config.toml
d_model = 768
d_mlp = 3072
activation = "silu"
norm_place = "pre"
norm_eps = 1e-05
rope_fraction = 0.5
init_std_up = 0.0283
lr_mult_o = 0.64
beta2 = 0.99
warmup_steps = 414
decay_shape = "pow"
seq_len = 1024
dataset = "wikipedia_en"
Each number is 128 + 32 x the weight over its row's rms, rounded and kept within 0 to 255. Layers, rows and columns count from 0. Numbers have three digits each. The size before them is the row's rms in percent of the matrix's.

# q: layer 3 attention query, 768x768, rms 0.0279, rows 219-287, columns 384-447
# k: layer 3 attention key, 768x768, rms 0.028, rows 219-287, columns 384-447
# v: layer 3 attention value, 768x768, rms 0.0298, rows 192-222, columns 384-447
# o: layer 3 attention output (transposed), 768x768, rms 0.0149, rows 192-222, columns 384-447
q219 093:047105168131148100074155109127148136077097128169113120140107163127213101181165174119123087170166129111127174130083124141104195135172198101090103164084093122089114108118144134140142125157108137
k219 099:103108132144146149094115167148107110084156119134155147113165122160118087114105131114115144071098085079087096142138157199137103117079183139116115071096096129155133133125173121107128176123190185
q220 095:150206075128102200121130171187114153170120139121058088107154038138106140186100093127122157106172122087122106097169121106084092082176138093101118085142101125125132122159146111171119109069120083
k220 084:142121117077129183169104117144103103146129106150163128135089131150151183113096124147173091069113186135165147095174140157094131103169149195132138072100129075104159114160125149120143120108112152
q221 087:123115164144092117106145149118152146155177151132096176172146121089173140132089168108151108177058146217049154141104135093172142183096123149068157080021129164191152125140119101139163097120130135
k221 114:120047176117143130168077127133155118068138154155139180053150114102139115123101093142158145082118129130124165157114110166123102149069170154121108168110130167121135117091124121121090175084152180
q222 071:163119211153146175113090094151156102124067139132139117155167199120189128129125126117082101084132167081133130153143144096147194143198107107123118146138070170177118134143119160087193173055203122
k222 256:120117086153098108112097106142103150150149120088141080201134117150117120116148131175123112116105179068130116096210137129134150096194101135127122087151113114141072081138120131127150126126114100
q223 135:127106113161045106056089085134072155178177151155128100131111168120147132158107171149150099116127144073186113103140095123136144092137050126151141082140110149133072078111124146145130105081109106
k223 074:151133059128104144151131126138132107128100153166116096123162148115135108071088145141130106130161140134142093188163161122100163091172154137103151077101044133136147105158089067124160121181107090
q224 099:126195110082153167042088166100069104085174213140167170180066132120144119096148103131103138088166125129187118129165142157156162059129141142143160148132112085106149101144088123074139104144116090
k224 100:141137119118150174151093098135171107093120144133116153122117122076111185094136117112122102143136187113151102178165113118104145122154134166085109109104144045147157169107079179111148094157105128
q225 102:119096180147078146136124096075113163151158078157195161146137106132157180146154130131178150137147145176193060149133134156157132112159096151161196119169155185146146091208106159071109182173120134
k225 099:134097176139119164154119093153148156123110050172151090148156138124087151115099163139205162115146169140128068157181081070115101113167130127069120055176138119138118110087123186197068078087091189
q226 097:155106148127083116123155153129093129166141150089138101167191147119130132107123152067137189155126177128083194101118185144084139132169140105161140095150135169123144142099127150121105135112086147
k226 101:118131147131095129092162110112142106110137127116063134144134152085104154093112123063160119125038117162151139166088143139129148176099107101127178159070119143139105089156111127183139099109156116
q227 094:102187130093171135168149173164090187132133095091168125138117113087120125117152078106082115135099150105160125115148162067118112152121209001179110121104141151157116157095104173124126181171116117
k227 097:216137098161076165183128136146125086204127105152087127146109140156152118113117150165124147110130172130110138164208143144101132123076139162128102088068120119064159115169171096146137053185110110
q228 099:088092127111133172104133093115115112140105073161093168140189116195122082170147115139110151083167129128064121091086121090145121152095147154118156096105125133133097184102079109105149106075150130
k228 095:144132137120145114123142087088098160109167136106082164102123151182050014124138130058117105150126105134068121129074113109156126165104127113146132125121155121125152102156133146122167096158126124
q229 099:159135068089113106127105114124121152165193218185139161176155135152150078059099126091120130134145124108155131094188131098133142111160152110168173119144104156089124108108109142142091138139141120
k229 105:151073140109135134168136186095147146058141127180082134102072145122131202135060100167131175175122119140151106119111127140062201160071155088081122151046102108166075145121142119115124130148107106
q230 097:127074094083118086114102171140208084176104203131141078105128136205094138104109116113098121183092071116079104119164122133133171178077137137129099132097122145138140095117135173120116168106194075
k230 099:149118106113119120128114108150098159135106075062132162077178136141096100148125155138143102150135082078104094183117084108142197184153131124175115114080143127120163125132146107104165171130094168
q231 098:123104101116109109121144113110095125138154125180124174124107106167088150108122159091130111171176170159118127063165104145151157093138130179128110158107147099087072134195179125091113122043150125
k231 098:073159094125139157142142121088144158075106097095162149154118156107093103117151129112141080159199130166186122182157093092156107178097122098096124155108111112129158101159096159134113102115126157
q232 098:122153116105139163088108103127053147089145173193135156176114161178130183186129118158082124156148135111221109089081106106171153088115136131074153088077087164112137164097113139138098145137147130
k232 095:115089125105133185146174140167155122094166174138117172140172163122218093164192119134136157099096128144180129145061134111161141114131147202156067074141159149154117124107130146082159164147151142
q233 095:116190144078135134159200111166160081189110149095084136087138146138132134114098135092133187131134113166136147157133128092109178120158148129083084148145101124148111143118097057196197132077133150
k233 099:104164189168141145117134081116089153088137214080117171144119090144126143143146169161122181073141140136146152146110166174092101167113089107088110106111116128096139111128145109129110130072071135
q234 098:073158083151133150104103085154135120108131173110088135109062135107109131167089119128074090180114126182093174177144162079130050136068122134158115083110141160088161117126130072105109152123131143
k234 098:115146134141111162150105165178164098110091154137084045135100119174134183096096118145168104109181148178155113169131103153132145099105185119146148150014094135086150111137186094172092162145100150
q235 099:091094134183089121114084147119088117158137102145058100133146126153152072080089136160149138079139174150174147161168127095140131123141147168151135088165066050113083153166143140126125133162129188
k235 098:073155125112139149068148128144139117118097113087128131121113129155086135148154095096177132149151127130067167140132154161148167101087134158105159194133135172133174189179121120125154152159150152
q236 099:101141156169151116138134099150135122171122169130099176117154166143136152074100107153122090097095122119145152113099128114194125115118146118074094087121143164076101073167179129108132124083127134
k236 095:191053116109186168128131136178106130134116127093120089130142147199175139085158097120146145134166098152096095137192165188181098111047126090093116136147153083117139171125177124077119093161115092
q237 101:140100055144151148174106123141200170157204178055184170134122111141179142104156128128052092083062102104165080086089127129117081130099116202144153054128142081173112159115150159179162142196164127
k237 099:152112186101143122147144103082100151167108147084085131153198148124104147120045131183163107137157174138167131094109082135057123062068185169109085097129103152120183179140136117162134143114132123
q238 100:168131093070172124131083137176113109165109137166148115130076124155162097122140164100184150114125105223135104147158125107113152168133084117133103125166188106127131137136099090140143137079108112
k238 098:082127112144135121107162220071144160087098110129059110158104136131172118137160126110087127116173138126159087104128132111164143134032144112099199101099170137137153142098133057145174061069136138
q239 099:164109205047125123092107121085126101175073133103132100158130165132075119181142143087108104128168086110049094079066137108119168158101097145197081158085102129055189113149061129150118188094143131
k239 102:077131111116174128128195109127051098108147122148149170114188124079121068121116083104160212156048102101135103135133106109100093146097193059139115112090174070126121137108162137154123106133134166
q240 094:115128127145097171153165136145165121116166129181126104140068147098110118143159181080137122099123120077097089158174154127119175105127143229110132120185151138195101181113155153075136125170138115
k240 099:152165144074150175136142197126110122131164091115112151147086065146088198144115142163155087189178131181158126077116150087105118123148125138123159126103117152132122104127132082109205133154134140
q241 102:076150113100138126138117161147069124222064090118170122113118172135141158212072174113164113168215069136117092132148161113160136088133085189133123116090111117189110126182107117156112150116138140
k241 101:137132103112061166062122105109108117135160148128120167056200147144146082146079178155109120145063132098103135102122101168110138114218111046093148157170111126150165121126120160105145145119123099
q242 101:123108118185092119166101140084099123082138120095093120131152146125140195105159189141193082108000105061086121163150129109117134131181119096141090124162126113135090072105159137141164102165094123
k242 098:125127099119139119081106133074147112183144122094140101138113162117117151104096106147111097127186223186141113141130137152136243133128105116104156110143184120068101049149047134137154149154128131
q243 100:133152155104128130144092150146139138145185071145103125091145125148142142161130136112106141141138114146133113064122105100131128115130140180151123108123111056174089145137078128160144171053090108
k243 099:072071192195159161145140104118162053110095172142146147184151160074170121132140153074159119093126150089137113097075155115108115111117160112116159155099128166138144113115190142140133200074092080
q244 101:119162122140086168130155175158150177094207162109110136110090064122096153077179112100156098155086139178047104152153140122164106182133064138099131169188158163100161077167158141122140172127086104
k244 100:155124122116123191169153184092185109090097162174093098153150113190157147133151110100137107150130174080145089168108129094137122124147116149157143162122158097120053146127066113106195115098168158
q245 104:117047150085111134116139129126104084133092155122162126143146085126144147118114150114168142124143114146211214123146152129134195117157148172162158164188102114114161150156099131118145118144149135
k245 102:121177118134137059136101165109095112136121129175176107094120112149134137160157178109127144149103140132160118089149093120097122134080139149157107052176176125141108120131073152146145062116147114
q246 101:136140166115073118095150133172066120154145144059112146174184126136130103109167115125140158112134147113167172148122107181095116119146079100205157189123156135153161228089136073128092173125149081
k246 100:142092157114182125209148171149110140117119147085043143138108081110066163138115102127121137170178120136174104096144164107093109136088183116145124119103071119124126098158135136139103104145112108
q247 093:179156149116107115121090137135136122109036196143105124121113098102109156051107084185109151139144073073120088137103148150125125119137097116090170134106083109143125158119156114131108140115064113
k247 093:148080116115121137114224072212092121124151118146082134176156079080164108068083132167147136108121123139118084168166146098129102176106141135077089068100129089118153146063091153098132099154113097
q248 098:080083099114083129150150161156106153096167109154138122185093086144098124155204090154147112111096118120042128198151150161131154136218115138145161119160168157140067135092074113125120126126094115
k248 101:103099077129074124062015152154119144123104089153089128066107117090126133166130135137132130154123213094152109105108135083100119128113182147190099141126166089132100148090157122090074072135150123
q249 099:137082110188143175098106155151111154114092142127070157074131059130123098130166114127083137101135159164150111149090111140130106172108121120073102102129139108202150110132170153112154181110104162
k249 093:077110159086116117089120156114123105117139141109118076213109096097079169150160139105101213180136193180111156132105139107102140142069091110230143147169128092118110164124086132161142150144108117
q250 096:125129154121155121123122091151141146115087127086075135117111116143085151124165116129179156143181112165123091124132094042164141107150140115093109110103095073082126165152169120120136145115119117
k250 095:109136090122119161114140137123144159131160139131155197179137150118111110087152162153150066100175166141142081152124140128132150080133114110151153076150123127125101068149119148132165118152098001
q251 101:143181091141140127070074141100121147085150214088139086094159111094013094126199117114172111122104140113069095113121158131112126150074129153093104128076119160130146132172210161181156130092088143
k251 099:123096155111108088085160131157183128071107143177184204133132112148138143137117130152137107114164074099117080128154104189092203166073148129156137085081134151146129189088099125096100113117134130
q252 097:099155097042162169163157177180129152183162093157166128138094165225156095139092183121093131074132098154163140114134113153164135145103137149093179141084097129099163114134111148182136117130098091
k252 099:147112134173149125193142116110140110114162102087125128148106124077043120107083133171127146136083184140159125100114103053118080167141108106141125137069153142141099099124104086061113134082112128
q253 103:089167085112102127163128124175157140052122140075123126148117152078117154071150160147099129082197177133182129155095139081126145160146115130203132134141134100110092126153185137137134084145185072
k253 099:183147080076115073124136174107103100155143096151167092027153104145118141185176154089128082145133115096148163093136102125110108129077155111157094141127108159158109120121148141124089109139086159
q254 099:102128156130110186185129149109092124126131132130121135170069132070111144106166155077141130153090101154082048116135090145182158051110128129135130139096133156071140096091137113080103111135088112
k254 093:114055132183168162158138118102135092141165080131147179118129182121149070105177088154147107065068095070123159111120126173099172131192149078101106126175102107148132055137121162066089090132141205
q255 099:171078105119158113121102108129173165116098088117171052120119135109129103152189152124155157106172155127155145072162069108182191141133115146075095135219091092100122114156093144133127148092135088
k255 096:082145139102038146094191164109105107124123126076199091082164172171152107218120086110084137145090114118097101141108192116171123182160103100176114087143156143125121100136109158136141154068098112
q256 097:087060113125125163154144104101098114096139068156133152078078134119181105139141098145161096147130155125145171198161098147118139115153071030094110115145146178136110112122164098082109130132170151
k256 093:151129148139107098126161150147140138177118117103101082131052146119088127173114176095096103112147157173144219169143120135156129152103116104125140104191127102053102115147158095141131165107106114
q257 100:070123186171105215147078170138131145120120106134159062101081105178156169058104104153128130110153106160098122167105140105137115093155124081138129084118144060127181158081106154132155098106089193
k257 093:164159119109149157075131140150139091130082149096154088182142153154145140110171156165139133124134196076139134106190139176135119090118120114157126167224202131132096078068063119118164161082111110
q258 097:114093147041149130143020129148094162111038187143147128134144141094125114145147175102139152106054110082108115103137124144147138128064135089120119081177130177080147078166086109098189082094159163
k258 100:101090126134175176119174129069129127109124096136083162139110162106141155141103150079203135170113091133154114192153134102167122120085068134135098205137128153145166087109152117148132120099112154
q259 105:076137099142119148149108128142165141092078186120094191172057113091127119119153074166152106166088145106098119130132114160106068108139098059145172134054077085129173081117139133162130125120087109
k259 097:133128096081114127129112127150092124152157145139129137079097131165133104107079090104128112105124100141142120170114086108118140168149134145175101075183169130121118077104100097148146230105115122
q260 100:163135105120101161177101083189194121103112162105148111098115102101118145094126102137088164161205099096139104140149107113084063122191127120119165107114098122054110186121136109123138142083074138
k260 099:133109124160168102088168193156137111124160103098138148153090133176121131093119118128139098166143161147198109135123096123163089166127096135072091113148132106165094060112090133138125114111136128
q261 097:149132159078140072156121144070116132102183150116110162133169161088117135195166160114064101170144167137110160174091059096166107112097117105112101120134161123118139165121105163100176112086205137
k261 095:145107152176109168154125156152167110142107103078127175156165107067100152117132110139168158099093136099144137123151069088119189181154150104175078149124099119072149150178122161156147111111101161
q262 096:157168111211091069100096104179118177124104173162103126126086134170218144137144110092105126163081170111142141108062159162126189096116131030116129099160124157114139072123099123146169091142134113
k262 097:139155148105153105121240148093125111128095093140171134077133146143157126094097095146127139089125081122156102194119166138142105137151122120157182131127172150097093141097167113164165080131113155
q263 104:088178170117100108137160144178125099131135152141114135132121165057107164109152132067091072128121099134085094140114179136094092092142124168106138149135127147111119159089125095092159147098096106
k263 100:115113180188102107128171137176081138131131113145126200099125136149103119112117091118163125142093156101105061154098138146125118160121080089097171124115159156148110132121132093150095084153096107
q264 102:114070161137138115128157116123122103102096111164119150156138096117089086156179191117178167174187125101130170141119092172131153155045172101170134179181095192110078140130148157187091151162147131
k264 099:152193107117164120189090098100174170086167097089139145088099141120139083096151167126079122126050082143099112090144169161115123175136132106050159115138114146189081115108134131111120101160104118
q265 095:144154113058151166126106168070143118086148071100161117147162134083165134141137104156159165181183086186140107147142076115104120139125126112137129117197153106147116105105127102107112155126124084
k265 096:127134115143141141121147112122149104132156122136092141095124093127139106114121095125146130084087107066106126176103155153092125070071188097058128099094089124090155174082170119179107143089170150
q266 098:133114097059111113127146145125146103098110099099094226142138182155099062126131178153160126099091086117140144163132111124110116084111093132138090144125144089157145102054127131115177143160154154
k266 095:084107117129091078129088130136109131131090142091108099127155171158044131110124076135146146113176131137181089110127084094098144096120147106057147125128162055131150180122065057117135163179118123
q267 100:132155151119134128125150132129133119140095188121132073114181125182121161172110103156124048158115174113116090132141108149173137104140138065141148148108126117128101152099119121151120127166123050
k267 100:124098075141053160160136105066097120098171102153110074184143128136124115156089175126169180121075103105148124116170111096085151071229089135128133115090172109109092154125202114149139072151124196
q268 096:147131161146079130093140104148138165160118125075147157115107096164151114132125151099072116097112094138057166125085112136152110131118165088109187094121142172207137131053127140143136103075159116
k268 097:191094132145145073110108127140170142103146173109149089093173138049207108147133124151167204155154121130210162104136102115091180093145202106180129144154151082146170174162096141112139162117152173
q269 095:151133103102132126127162153121152072134168165179106102096122163094108126169143123128164106153112133121115104104127145137112143141124138135113164164129139143103056158167172121110103112109108112
k269 093:144143034071196181131123107127095136186120152109094184167104143134207107146100177113159162151122089140126175110165061129146111130156090196117090129146096117148125166150156063152181137137137165
q270 093:126106143086088098124110162098185141090083091161113106141144150141133073117163152199142138131136158161146100055141204074155132163094157098136193119142079141146188135138149130093157137101035095
k270 093:161153113078117188121116206124091132079155115162143128119119143126131088113108070064147171138068154138126143171126156178128071142103197132148135136108146092107108135141083146091137127135144120
q271 093:169083134160107087133156109092156098155150116119132106110120128106130152112139140131109097082088133118123091133116109132145128134083072120101195135117113128166156082110157115167121123173170087
k271 093:128147153139169166151198030113155091073087120190159185139132151145176076069175115132147097117123151166164119114139149148086130126091088157104168096119152128098091131142077113110116065130111108
q272 099:112107091068067108138131158167139165121146149086132098120173118053090124139123150119135107092109171125081136178099119133113088128090148145148129154138106155130137124110120142175096125151165120
k272 102:089127107136110103134094140088123165178070119135158169101119143103067138080121062129129084133087134155134110189158115094127147097183104066077160137146128146114097102168193132103089091173107132
q273 097:103111150122087110158099179111113130069088138134126149126163101173121122169142127151089120121141121113099125135186147120144103133119149123105086185144089077079065142086154122143175157137171119
k273 099:140115066120142115105114046124096131132122121135126123180169157118114127113181150085157133126084130122101109147132116131137101084105162138163114189157120132091136118072146190134147125085164145
q274 104:128199107152129183183089118144100163077123141111103134134123092065151139147161144166176071114166121067114070107116141152155073132113090061129117109079137070101165084129083166111181127124122118
k274 099:133115097126141146180124232074205095155143126138094105045134149135165199111156128121124164128114113120154131127141147107162123199125132068116124132084150143109092110126098088090021114177180097
q275 104:093174136146127146144083121203222135095143168113113099149119127124157135081162102137128084142111140123113120147154146205134136106182177058088074110062114172115172052083124140100163157180124112
k275 102:074100104155140124121090119105167145109145166161141126173142138171119119126134175163139132116100118082132086186157164115115146189106164158161108128128151112135155123090142142084096106160076161
q276 095:148114085170123155130117098157157093161063124106105129112207144108159128089126120125164133104146127090105081148178120166153135183132151109086127124127098101138097150063138182160110154108084120
k276 092:079079115092141169115147158060140106118117132082138163160067104100093111170109114099109084118103161167136180116171176146148094130132183116142098094091167147130150195138125124099082137110216117
q277 101:117160118079099144086109165173175112097083116176140122109115152132123134161103168168136133137119171136152134131093128128158095136183129079137126079136114069055177105156162117206135122179132088
k277 100:111177089161135142165133140107157116040107201170112139096106128110105135097133151165105084132098138135117131090169132132152097143084151131129060114071087188123136164175175107087126159140159137
q278 101:154146088122124140108125189182131132133102143113103159174146144137160099124094110102145074039155121103126139168164159102094080128084169127146153122104144112119100118082061107180108152152167129
k278 100:133138192134086139132151127115192141147103121132141119169117115123047180095117115104134171188089120198141149158168158145116102124148148124176176196143146048136130106151155107126157109119101150
q279 105:126175153154135127100111111140175121165148176117033073071069116045129152132142126130136079119102142079105126155122147162097123088131113093002176078075133125168148119167148165122094104140115134
k279 106:227105123156145132100144145164088113165165092154138083133104122082121119133104064130157087064136125127101131107115133105156123184196124119120067132185135152123149083157123119128123168157157163
q280 100:118140103150110196119108149166133156107150102149122128097142124118130213118077154132080129100153207133151172136117152128126076111104119096093153084113143066151119128171162086156119109103149136
k280 101:120039158105131124157197101129177131158135080157126139139105117151145113110128082158076153132139032134168125135039059127146110112198124086147123158140088131096158160129198124117137108070123208
q281 105:115144141038098080099115120130075118116048178150163116101085140116141127076152143167134096153148154182102127072090153065128160212175138163168112137117102140179116118157163137121187122177111083
k281 102:101144111092181154149120090191093161159085113160137138129147123169072131126150146170171113101077129152128184096158147137114078076174158178147143062130163219187184080114153106166144090172107100
q282 099:087163093145102111109126164151100118129116091173084198132110128114184142126155124148167113103130176095133174141083162086150132108155160076133080052115177126128136148069128076143111114116130148
k282 097:103084125174103125122187160091152138159151082121079099111136119141125137119134131150124170100123102056088115088130111105141111139092121127141080125066131155142170131099067161143149154065100160
q283 100:108120136140117170160113142120166095110114161125134133121060165126135193118161119116118137163140124093121165154108160124084114085104174126155120145140133202108153137118093122133161127084071144
k283 098:113172150184119105111129122160136179167111143138151120161109107182172092144129124094067073155115113146122123160185107146147110078132087135121123132180150102099142106201132118101120100143084083
q284 099:190140064123090110107171142107104130111098145106098139158126162126142163161141101155135110056124086090128154144098125129140094126100177146096166119146116115113135154118172097173124165082138178
k284 099:157146123126209098067164092076151182128105079138053094124142124101120091157141046143145182117119104114194098145153140095107150086125166100165148088126052169058181115088087079106137095145117098
q285 096:115158210201153133096139141115153146122154143167199063083164130105124176148148133103148120092194168135122146156153095127111115123117138143155113099200094116090088117092104105125089152146133179
k285 096:144057103138144137176126161131115150158079144125138154123122124126119111209126079140101100098142088142119129117068104145122122086089133100133110149133109125101102124163165156159155108185111168
q286 100:090070168091082175114038133133173166142089118165090157095132110135124138130119083152125150159160097159168045101167115110111182137123201109125150103131088069160094152161140104104099077098106110
k286 098:202131139143152090155124132146133134176141084107112169142065086119083135129133116095142124098104145073079117125122149193172118175100100106103090138174100125113219163076171144127065218090132094
q287 092:087127107255165152152121137190132115167157182176147071161119093195102184133106127102109102139172140143150150116083074105149202124109164114135082075121048124126120205110112109123131130211170206
k287 094:115116132126055127163152103084095088132140095081130111150104074179187179183136143054066145182127119114148133098085172125104129142137125098166158133133185165116107160148130168125177120123093168
v192 104:083169101137110104085149131085132158153070115154138123122115070165130184102106034155156116143094147142175126136142190151127118153110124101087122061099103122123126167115124121113066088100108126
o192 098:096129160090119141127102135108145167144206079135136133109161107169156131094166126171159115172190159126107120100144183016148101178147130108077099095144096129125095137123116116099166137125178124
v193 104:117094104159103195140103117142083082130196149142039141102165141086121092107123156144099114162095172084124075117121124105133193149090179101149102167150162095087111046107138187112116119189095169
o193 100:107114130171099083144122187127102171130138144172202124146145111166120165124121058089138096143118123176153136109097200179136076145102137128127097107132146140178101160132126124124135098133092193
v194 100:119077144101117103180136119171079151080194043148056127151130150136095120101121073132091128140127173144118104135089116088116127103154136094110113127101179131126137126165161110113105094133098135
o194 101:092138119119115132129201062171173157148114098124104113163085128098147206172136106102095101114135175101151100109161102158086084140159064104143138176056125121164163061096143129130165130148111145
v195 102:100120117152122088145085131056122069075114166145138119106142142141124099156192081094107045136157141129150146122119139138174143125120140145149103125155140151119139092163118189157164182141084122
o195 090:100092139123133120153111072152185161137140143113176135116118132168151136152075103088099166138140124198115114122104083119056113115127108136133134171122138101158144147134097118169118145097127153
v196 093:092127113115121150072113107162132075130079155154139126126137208082123147178152109172085166093098132113139116136103085125090083108139181044104115095099115045156098154111215147088127083125166113
o196 092:133211104114130130128137144091108100048185126198063155115153139129139098112189104157137115123166095098113154123132181095169118092140145106139118048146092098130144193161155142127081083115167113
v197 100:115168120128103078140167128103136101107132125164114110128147107120153135149109173084145148072152122131076129171115105163162142113135108120132148080116082125185135091120149164083176133153105102
o197 090:170119129171086104134080110131129105095095101066158124074181076147108152085141146129115128148140105119165108112142147150134106160126174170085166131171178148177122163170140143111129126119165106
v198 099:132119099097127047140176111060118162101079094153223103175160126077142108111103126158130155111098125142103139069140150131214137134098120118122144070135128186073141100136078092087167117145096099
o198 097:132086133128131090181109069142154172161123156091176095101084120182107154134114119075058133113086163161099132120090103136107154105126096082137173133127197100180157105102118101135076117164138131
v199 116:191182146098131066127126106187142179192138144138174079085155116138114098044179170112129115147165113096096113113123119102085141137145167130106145153123141143138129174115049104215074142107141145
o199 126:113121107150156149154134106126147154125066142072069132129135122162074107197143127141140071154153121095138138102179080137101080116167165100112128191135090118173164146151140136167171112047116151
v200 107:125134120069114146088167141153119141163068109128123154123153131134123133138178139152142157167099111091163090144162125077146210083144123135147108160131068127108122106099117126188122127102150121
o200 108:148190131111138143089123126138086164144171136171147124111154091064106148152156157157127053179148122112157088043169124182147112095074127113122108160139140181103128130175104135117102138131144100
v201 102:108120164107172103119079170135134111109149132162139082116161159121102073170114174070110133115109136155172098114152110126121105156119088184134108132121090119154148132147149127090114119117128105
o201 104:186163137122116094096137137176103118134162107119154190115218116126163121137154147141124106166105069115184113089131145138170175154069050110125073070155151075182132114151188162126123093130092150
v202 106:095037144057092147148134157169099133128108087103061143167130125118123086156162160068086109143113148143183195184074095063119047157134112172125126205137110156091157093106119203183092130143098134
o202 108:119110135111098081167133136171110124121123187131146137105187110153136123149111163146129130134058108109155146111098147147106094104121049129181139189129103098125145120135054132125114126211128190
v203 094:087142112135175131138158135041137048085051103130169129113124114114088122148146102074115090159197102095140101158143096104097125077074129138114077084151136103197161090109146122134190102142130121
o203 099:112127145162114128153088087147169070137097107069131060130126122174116107086161172094138125107147114137089093144174100119127138114122128097213107159111141128157177075116077098129080145136130138
v204 109:131141165146133151111135096100102089098080126093128161082182108081131177127081110112126112162153122116140092097083152092161162167097080162163130116126142100161158137130121098111138115167057121
o204 104:121110133115110156148109148154116151164136145174144131152188113144163153143134142121085125184137134175147121108099128138197120135153100156134070198099165104118132092155148123111107119103109127
v205 104:071136139181167234110118145147141071076173097155134119117127191091144105113188074094100144140095124153121087103116077077090051132131122115110089138060090150168174142100199112099172118183113095
o205 100:145142124115154123077146101124143118152151103167131148152173162116171094115124119127097118174195133143185095151139183122139082143090132118143143060173116175110132146114094135068119126097133116
v206 096:166211101139135092155078128177136192094196104120113122145064122130120153098169115160045103175112170103134115136128130114119115155110024142111166164121113141110167171125115157147118104181156067
o206 098:103105131155148129119147107133171134100086125082124063155106106211163119117118164094132175131114160108170116133098086097088126162137092067116070142129131107079119092082112148144189168096153148
v207 094:179092091043168132144150104130111132174107158096168150081158154122179101100096130111119151160129149187128127134102145170128106150127093111161125120111114103105089114107096121051136131117104161
o207 094:151130109089140123158173180103117140070162106193095122119157126130158117130161088122106114170071131116127119213057146085092122109077144147133136144149144190071169188114142152106114119123135131
v208 103:130108128144101123123061131087119128128109143169174149115107127128131118131152071110124171163196083090081063138140059117177141154121105129183107123124103086130060144135113099111148117156092112
o208 104:167173086138146122088117162143127060118116179204162126140216151076170159122132166094137141145141125082154120168107160089184123133042133141182112113131121102184137121163181136094096093146164139
v209 110:122128140059131143091088133115142152187117093132103139141134147097168089066101152136132114143123075142128180103140167113091193136146140084125124096095076118155146117125142098116125146134142164
o209 111:114208141107113098135128130122122139109126142164089162090148129121155145156150159157126093108123122113137116129109180154112071138116122121113118111097108171128098133151159123161119119171134141
v210 109:130101145115112115126155093068147096067175135176096104113169148104096148133120164109129137065133162160054144084121143131171106124154080128139130063184136169131161112116151099128145150136137095
o210 112:135091184194080118093145130114132153157157111147096176082078118171142152089104124092086178163148173204123132188101114147161108138122080123144078083129143143148091115161165120132106140115133194
v211 100:123098155120154098151136134130152060115131143165155095122111118111156063143103109135137090117115133089172109103107119085108137144150144154067114120074120136119113095107147114192093118071166125
o211 098:122143120072081135125109132109158108088176139171162129087151120068096119158093111146067109116152116126151123152083157131144139104123123120117014176165084146141088117125117073088097144190122185
v212 098:116095115172118165143115108111166123110209195070106156078132176109113121141136089096099149157094178158176143083117080170128123088104103120136130118084147065179119168137112129096114082205125101
o212 099:110113129130145139147126137125112132112088155169176088212078132134147137120134109106143134101152138168109175158160100121169117105132107150150114089086136063131139072134137109164154119139159117
v213 104:196075150131071112195147106110139163179129108105092062122152162187117151122147165155143115111104116093170076099137158148124132133094120172125081074163169122092093045090143095216093123124182137
o213 109:102107083177137073138170087148090120119092173110169167059113101146114149141075187148116142151130128200175125101099089167129167177099138069091029089105140114108120135076121117135086126140175151
v214 096:131167076099126153063155134116117155150098143175149135128116164044142152090116114095093158117172113120171146105084082115093085138154164060062127087126091120160113114112155077135141095102143114
o214 098:133181093129127113137128167092088152088166113162058209078132142116108100146140115135072064122174122137159128172092180114142104135104151134101132108111120175116163225131161143076136114140154104
v215 104:124077058149090091174161189119162108140175104148107131145112140059127145144113069164176141130176153144080127096096134176149164124119170159133156091098145065153110118106046139122116147150162140
o215 106:117160158135156115127089138139137108098114141195198122127053070167149102125104168127144192148131124150101129150121108096083158137147150091101114094129090129081154129119136122129133132138082133
v216 105:141128082156100125137126122096103128157127107103166117122155134183139145105126100127183133169164114115106111147150128102092138119160120082145173101069166099141170132127085109204215145146150081
o216 110:135195135098168187101151120143116167119031171114124127081144179092146126087087148179124067083105136140166073235079194168111107157127189131101209110059168164119177171133138135127103149141076109
v217 105:138111124141097108159136145141095069130090158115161172112100124146164179127139105173132108191154110177090102110155124149189141105134123069087099120141095137132140084140138103134088080112114137
o217 106:116135160152107103200155139111174125118090140087155128099083083140159092090146107174133133070143199156118114121140112185049163146142167117152148128140109152150126161140117153134142139154108089
v218 108:141146141105086116109144099092139190101125074204120151149149098142108136091102162149200109098118097091129090106127159096175150155145117112164137089091174147107154106112106081107169126154115147
o218 111:120116148130131134120166110100150215171038127114154131134071147118124112102115128108174102072145113114089093156171119094115150159156189084146213117102107098130123127064126145146139164106122142
v219 097:145105125142064142097134117126109129188192110116132157126113153077088142145152118146155156131136132082128117151113104096109073139179143148124147160167151156149106108131148113143118132105166109
o219 097:138120143173081168112138150058116170193141173101081183087160144080065122090076152170157095123120139140163148115134132167116142127146120125108206107125132203128155189163194137079183103164163157
v220 099:139090067114149112103222148139128085012123169135133131150138118090122109174122114150118131107125163148129112160081173147103085101097139143150081127153141090085091103131134126119147120155142152
o220 097:156087123098102118108118116099112144143157127142148129114169161093114102118145176132117149059137129155138121173094102101113167181131166144059131176122095193099165133087146129092062169155127108
v221 112:130073092156147143158138128173137123093125050050100078123095130214131100158066114150111201078125117063062155072112140083128141128122101085161190131110129154119117139177102160090126156158147167
o221 117:134172119104127163169118134142126137067153148196110070222143161097123140146127093131128119097069134105131171162112144174215064088158117136107104135069139145083090118121087134085160128178048145
v222 102:123119152139136141139139098135111133116122088092087134116135168110151127152099166159110162156140152115137152081137126157094177133103150195132127119193121146129131158158066146146091151176158125
o222 103:105122095127082141092085125127094189163065137182135098110126078133150136099082095123169137088129102173116168096149141182154122082155109101135097099118148120097088100144142146150176107098074108